{
  "num_hidden_layers": 15,
  "hidden_size": 128,
  "num_attention_heads": 4,
  "num_key_value_heads": 4,
  "head_dim": 64,
  "intermediate_size": 512,
  "vocab_size": 29520,
  "hidden_act": "tanh_gelu",
  "norm": "layernorm",
  "norm_place": "pre",
  "norm_eps": 1e-06,
  "positions": "learned",
  "qk_norm": false,
  "attn_scale": 0.125,
  "bias": "all",
  "tie_word_embeddings": true,
  "parallel_block": false,
  "init": "normal",
  "init_std_qkv": 0.0399,
  "init_std_o": 0.00515,
  "init_std_up": 0.0399,
  "init_std_down": 0.00364,
  "init_out_by_depth": true,
  "optimizer": "adamw",
  "learning_rate": 0.00218,
  "beta1": 0.9,
  "beta2": 0.98,
  "weight_decay": 0.031,
  "lr_head": 0.00792,
  "max_grad_norm": 2.0,
  "warmup_steps": 435,
  "schedule": "wsd",
  "decay_fraction": 0.597,
  "decay_shape": "linear",
  "final_lr_fraction": 0.0,
  "batch_tokens": 16384,
  "max_seq_len": 1024,
  "doc_mask": true,
  "train_tokens": 134600000,
  "max_steps": 8216,
  "dataset": "wikipedia_en"
}
Each number is 128 + 32 x the weight over the matrix's rms, rounded and kept within 0 to 255. Layers, rows and columns count from 0. Numbers have three digits each.

# layer 2 attention key, 256x128, rms 0.104, rows 130-179, columns 0-63
095114147101119151143115146111127097134154121118119131108115097129127138122134101147145123135133129159150123127140140123145127171146117163140127139130129123118110133115108155159132170191100132
130141173168127184101122184178139123144051108079070166084179143106101111113181078051124066117069124148083092181118148107104174135045142181181109114169139132151105129170107152144150167191089173
121096101138154114125160098102127144102169165130154125189125121133140136152095147134117135131176141093138151128107070140122108117139122109107121124123116147132141132134119088105124104091115107
112106080088122079122149084102131129098195165164170098172105103130169119152090180178103169135189165110171149100137105133160074138188091061049131138087118137150160142094109130096103129087152093
122126104121096099133104144118136120132166148130148148154096126112144118111129122171131111118147107147135138100146094118121110130154089138148116097132156134150124103074124150124113157157131151
124126154172168189148164108142118151138084094108116135089142128152095152126123143077102125160105132087073126147116128148149109145051184157115122167142118147122113135218158096151145127139143089
139098142148143165124155099124139157143084094131081121108150122117105124128142174071119121132117112061094093142111144161143129132098166157111141163135133133111134138189171114121143117138131106
102145079061128041136087103121143117113160152184164132189110112156170105141097139193122196129186148166200144081134090122113092123174078106075115134064128101133158150085104118090111116095146104
119129116124090112105187120119126117119162145147127136154121128164159145130124104140154143121161149126167168131112114152140105129140117146127134136117115132148123127110104174134149133198120122
106128123130178123118163133143131133126128167126140113141130126151118100159114118123103148149127124118137142119124112107124094132109151136071108119122111124141145152157144097125141118076136113
105152148117110100114138123145111142140136123128143173149116144125094114130134126137143146129144109155126123133137183153109124116159119124137133126130126153129130141136129141135127132145153108
125099136077153090122153079088099131088169172122134102144135119145154117161098139133128160149175147097171146111133105133151108109156110099089145143113141151138160143086125136135103105078149093
098117096123147090122164087103123144113154134120137129175125110133162132129125141141113157120175145128134128137120096121137136114154102121082120129111152115145131142126140149112117116129104105
121196099068098086115080142125132096096180143174157155172079146123154115137119094206144162089155127205192136108155119116116106106184073126128112100092106108170123153047100134083122141113119152
079112117132135124124182142136127125146159133112146114159111147120121126099144119149148102124146115158122113117142134130126139121148111146188122120151135104123121128111122154155156132164089120
180165131136163103126108101134123141126087114151117114131156137120119133123122144119158122111139123110117109123094128124121124109132133123130140122117157135120127113113107129126138091074145114
123142145147134121142121123137133145106121152144108125093134109121121101135141118110089125168107168152101144142143125095123140118099142121093148129134157127135159160137146114105122122084143119
108148095106131074117118118120106113101147151155131131165101110150145137150116131162144184118178149129170123104132101137106083101177114121103144127112130110120136135076113103109121123093123125
105159119091117100117102153102128101105155132142157138153089118137159125124114098196141158103161123172157161111146096143128108097179099131108108124108140130150119121063095159100116137123143138
151120153117120130120099137124169128152105105121116122102106141140108128137131107101150140136107118163164121144154167126128127158123133164157138135122105118113126106149098124146093194158141120
119093127102118068126163089097122128118195144162135108144135097134152126117099177180103169136183150076171146113123097147148100159173108085080153138098141144124147127089129130100101104087147093
128148158125144147141113140154145147120091115112126132064123125112091111104170127105117078120066110177123124140135169114128158152074161137173139124144130136108112126141123121141129138134140146
148110099138118142123151156111096098122118093141126148156114179110094133122155119104155136105106123131103084137132132119113141094142089127181148115145143116115112134124119116116146133131148151
132142098155098141093152136117108108141126085133108131138142128139093150090110153124190121118117130109103108108108131167131137133161096098174127109142129153117118139078110163111188113125123144
127093153148138154116148089114129150098144162140112110142146112119133127144103157101121137140112164050130131140111121156138101134113139106105136152119138171135125134152135104109146076129129125
102137108100094089130124142110120127135173148129141120142122100147144130115126100169116151156152117170163141099147104131135110126181110127145148116151153103139110121061123188122114108127111119
124130092109117101120115096078133121088196155133156117186101095131145117154096175179104167142151169143189166111122079133143112138184087068064111109108118126158181161092086109098112133087127144
113136130126123111144104116128162120132155122114114127088117098142131108137120128122132117158145134167157139130135106111113137139101136126138118130123148101125139103101130144130102164145116140
134112157154139150127144097137118140122136136140077112096165084127111124129121173097100134152112141079148133170136134130137129128122152115097150130125123129125166158141150131083139103106126132
136190121051087062105039170147143092110142126147133177148093176139193123126162071166153154090107106192183124104141125115107120088166094147165111100093142120153151126039080131102111136129135169
107114108110154132144144152134133148131158153113164137147116136125109145138140123152136115138114118150121131114133122115103118117148107120157106121150114122128107130118115124154129136141119112
130119129130154156162111129141146122123136121107146102127118152168121128184118120102093191126130122144130159140110122121132088152113144152084133139096077156141126131172135052138105159130152124
110105144141159115128137115122118133135128142118118110151141103116150106116133156155124139165141156105126151130121087104136138130115110124098112139128130107135153116173129125097132093102148098
142145132137135154139086131131133123146105136148122121132137129110135149145137136135144097128100108105119124142112127142140118135154135135127141128121143106136128121123131085141137117110108144
137157120143141112101140103132118163147116170140134135158119134130147140132100132129094157102144155106139139138092128142124120105122143115086116125117122140156130145133129114119145093098157136
146152149121134117108070155147140109147112102132122146117129111118128147116154105120136138102112101203111136106179148116109142142158110155191134112107149099105119078085110167115111176170129133
140161152158144120129110125131132118138100117124128124150139113081114139139131133122114126118148146105129128114110126124130136091120134133105132124126162142145141146136130124092145109116164130
127140133137154106111070088123141126141127136125123120122168095125140129148115142142107146147124140102147154127130107122129128138107124120089126132151146144160148141125135133121121100108148120
123120102125103106141152125096107113122166161131155127189118131129145117135105107193138177130141143156152145116106100114141110136164087138117138122108135116162111134085133154119133139123120140
123138114105115122119117151137120118163108101129129138092127139123126124101146086148145109116105122183115121130156135126108144146089124141163117086147152102127111100108112171112135157156110165
123165110071095084135084127126128098092167152185152134164102129144173114130112094195119188112147128180176148119148111113114095111195077117105133109087139114155145133031084132060112130091114125
108083112107113095143169075091124139122188161153146108179124080121167127133100173155110165145181173076172165103152077138155093146168085091099132130095116114120149120100121128092101107093110096
109138107139120132117192147121103143126134158132137144162125152136093111107133152130117132097144138123125140123104130160122150104172101099125121121108126134126116130130130139116147098119122128
147083122216162189136169131143120147160091094110111114112172128115088157126125149051155084132115140100052094158111133158151123141068150151115123163154135140093129120210165093135162146139120115
113128104127133135119126138137131121141145137112126131148152103128127162134129124156133091143121120129133148125136148139139122113117135128149137139146105117142119175131128128123138106128104133
135044144190165148130197069114120184146182141108117084124174068150102160116096192106149139164165119013102110121100129153159098132118165123088155169147130132089104114183169134170116092147131065
139144124143135101124134099117118150113117135147089119143186084120141125100111153127094127116134133069119134146129102137133130095140124070124125120137154136159144157112136144086117067084140127
111143093102101071117125116100131134104178153143133141163112098145167131096097143168164159130163130117168150097143107134121121128180103111116123105115145101130138105088102157104124128144105121
126165128103093136129114127154135101146074082124095163111129152134082112110184116124171125110096112135112112112153177143121149111133146173187151104133135103098109113111135142135163140172160145
156151131137120145111126141122120118154129129110126133116140137113124151080162146131153093107119132099128108114161144157136137115143100121231150106137140136120126118106128178126146143147124131
# layer 2 attention query, 256x128, rms 0.101, rows 131-180, columns 0-63
147120117061121107148134179121140143115135161120172113144052146140170149148176132185089155159158136189134151034153126146141073178137126143118160113090088149138112153099136093123103118101174104
136124162146142163133181092096119130114132137089092099148174158156144096126126139115152135125092144105146129138149126133109113130097153096092093116144176160118121141154091134148166130139126116
109137154184118141106152074149100120151127116141088114112188127117105125124099157109158109117086123093090121178086129127141160098109136144117133140169178116106105133159144154123169158155129160
143120132155125165140105111122130118132127093111133052119054152150103142080124130147171147120124137184121129098124174148126129143139161117130151136143149123119098115108133117136134122103152137
107136127134141110093133159129137132125135129133097214168194110128186107154136111095085108149170127049154114180150090108118106123098116142148101107111114148145140114136089146109125147164079130
124146097084153111102124138126126120123152151157086200144195108147172103170141085100068127148137130090136112157138094118129133103089110141123094144106092128162165131151117137114129134162066113
128141141170146140136132064119117133150104099149099111098139113117099118097111152105130107101124124121110128148089150120152180119153150107131125129169160094078131108139146146120163151127143150
142103151128140157104143140160177155146122124119146130120092153111123135128093103089143143147132136189131117127156158119122118112156126141124150150129186112060119113124132116157108153176161127
128118136141106126125172129107126131146140128127115098126166138139169099151106145115124118117108137104149133135146112103128103130111138115125131110127169145130129107116129126121167142137120118
110134107110146107117117167168116155126132103132151167105127119122119115122133105152131134122132115152109122115141151162124136116158140129132131123150135106120114105095126108133133133149097128
120124149128138149132136090114106117142123119117079130132180151117132133128124127074132130112105126069140090196124136105118155086141142104133095106128147124115151123146131159138138157156113140
132126146146122135133164107127140142166128108093130108134118137111120089117130143100144120110098135166142116137105136136136136116112139131104110122139173120096119137137156118135138160154155137
141093124171152156177120092133100143132122117121148049084060139126070143085092140146160129115099131200083142061114171147152098161158161122135179123133148087087090116087162128153118108091196103
124117149119118140132155129129149141149123110127179129127114127130109119085125098152153094131112115201133105126169166157108142140145113121172120131138146123101126123124139130144142133112097132
152150106106152127145109125119138140127133108128100118123149134128111125136105120115113135139115130102149125106140122136161117100115110103128131111130099125125124142125116120135130119125127101
127111098136112092127124143122107110134108147149117136115151124131137096153147149136102105135116127097139133127106113128129126131104124136123129122121107130129153116149115149108143121136111133
139127144166137164134129107119142150146113111112112118119118140108094123101116171081130128115114102133129091133134136114116148116113167086115108132153174131066137117153136153157148140129137127
135092125167116154165128116146123133142123108120136070125092125114091152092101169136167136095112129188128118082123152129134115134162152124109166128168180118078102109104134143155140128094177140
112108107140124117119090134158118123116122126141157162124118130098136163108129120139095091113163104158128118146117141120126144139157124144146140164112112093116113106151114132121103110129122141
120145113137131173125122079128119114140124112155089162106181130117135115129116109094148112122105115076145103201096117100119180082127153141121086114162130116103149132141119163133159166157104174
125145111116134079122107158111134116119108122132127171130132100133129147112156113170125109105157096133127140111160114106138124117152096143177118127120096148138134126115116146123085105101100136
181141127135136137142155128132137145181129110103111097134118141126090136097125099102150129132114124118110115118135142149148122130110153146180138119119099160118119117155138135160149108103143122
165174144103109156114149119102161127121138134111095110131141117121100155134104095116143151139136137090128087118097142146130113154113128120138162111095122132154139127129151122145156104129180102
148144115111140148106150110120121138102138144111100160138212103165135125181142113100086145145140146054150135160136098114103100141099130127099101155097115141140168140141108125126138133153119109
128138128140106153146126128125155109127124119141166113109065132122088140110108138164159131115112134169114101110130157148107142135141147131134163108154148106099085129103142127132122121115150145
128145152182119147135159082139115128121130094124131082116109141130106150142071147123150138117120109153101137130099150158113149123117136122102141133162164086116093131143137109142137136134156154
114123112119123109116117131136113105094128141136138155135127143122141103128151146162114112140129110122134137138098134117115138142142113139134128150134133108121134121135123142095109130143115131
127139098081123112111127109115140103130144141146087171118168112172157093185151122113062147141147115083138125139142104114132125123080119135094111118114106146142151152149126119097131114131107096
154142114127163151179107109108118143135133110131175026107034127141068133088123155172142133100102147214107118062131188144142140153165159116145171129157166128086115129078151112141133112103186091
142110157132118130116140127117140135154124114111151115126094142114117126071116131120164110120114136176121116128163133129128121113137121113129099122173160136106109114110149141144108146083134145
114085144179149141115162124145131134142113162132111148126106131111137136146105150102141125131110116130091120172149107094125108135128143113112135139150181140140102088127092135151129142147102145
141136125145117125126138120105165138162120184101128130126141151130170119122114122132122121135101123123157138123146122123125118134103128118078105120136177141137120135143125111145124148134126129
141127144129125147120122105112136135119135148103122118122116142139119163103142146104145147136133135110125138143133118115146108116126137108115105135119095143127129133122107127139113127101139122
129160122139127127139135127143137155122123123108105112129145131127121111146102129095130143143121158116142132113152111149153097124112122125092141111106160130113127138127117105139133151119139116
130126143129104118134110143155117120141101111145151141114082134148111140070159123147136103120145136165138122092115145123145131138135120136125156137124110128121082103129143146152115118128166129
133171110128107114114157106108114120126124136104103110152132112128149114134127120131101143134133128109161141122112110136149111130102118133116133116124139148156143151123140098130140161116145094
131136122129121131125122136115149128098142156129094133120158130138145108156143129132105133122122122084152144139112093114139112126118128120083122122137124124115162141118135134092104124149125143
118113162155133156135146115133149140122119110114161081110097145138115138123095153137170126110101129170102147092125143167131148145144149139144129136142165110095099121129131111128124145138153136
137113143116105115163106155138136123152126106147166111114053131126121125105135147156153120128129133210117150085121139123155150130142116152134171145137096132104099120119151132135099101116182124
139132122160150136156132088145110137138106101122123063087088129118070139100112180129129150120129131196087138076103158125168129121158151103113161130142153088065110130136162116129133144106196131
110131141149146149106150064125112107159117133132085129121175135141137107141117132070142102161092133109126123173102179141102155114105146126097112149137163105131127133160135131118143122135103154
165128131129121131115162129131142157159116105102094070109137134136089104122156094097133121129113134104138131121142153163153114131116157128154133106108129162132116136131137121149173098122162102
138144146109142108106129150120139127127122150126104200174189112157167104162152096078087146152135118056154118162134115080118127131071097149098086116110103165185155118148109154117120117150095106
133123165132102143118144121124145135103124148124117098132138134128125131106127137115141148115131137122142139125132103125135138122124113130116143115149143121113127136093147127115112141117147126
114144144117142144097123132143140122109141158148057217165231125137140109140107100064104107131140099043135092208127080122088167095089115151114057120119138145168153143149100146124137159189074154
123162125096164115119131122106132129099176130143089118120169124151135079202142114144072153155102141072164151112106109124115120126079128137080129115133119134147180175116121112105149110149151112
143128144131143187149113088123132134169146088126130086119090141168110131106094123131170113108110129180108152117093162152121131125139168113087138135146147097103095118089138115137144124119156138
132150103107129103123076142157144145136140114136156154115083116129102162088124094123113128129155104143114092096137122137137131109154121149188131117115086119124147101092128111133111120120129118
164167145103110135131115123112145131144120113124121122128101146128104153105132116127139142115128116131125107123125157151124157134135133130161149136118110130142136146098158132139116087106163134
115128135113157154143129085106132134129152159126081117103155131152131092175134132086104118157127136103165115157102116105113128125101157145091103132125151111134125153171127135122161131174132104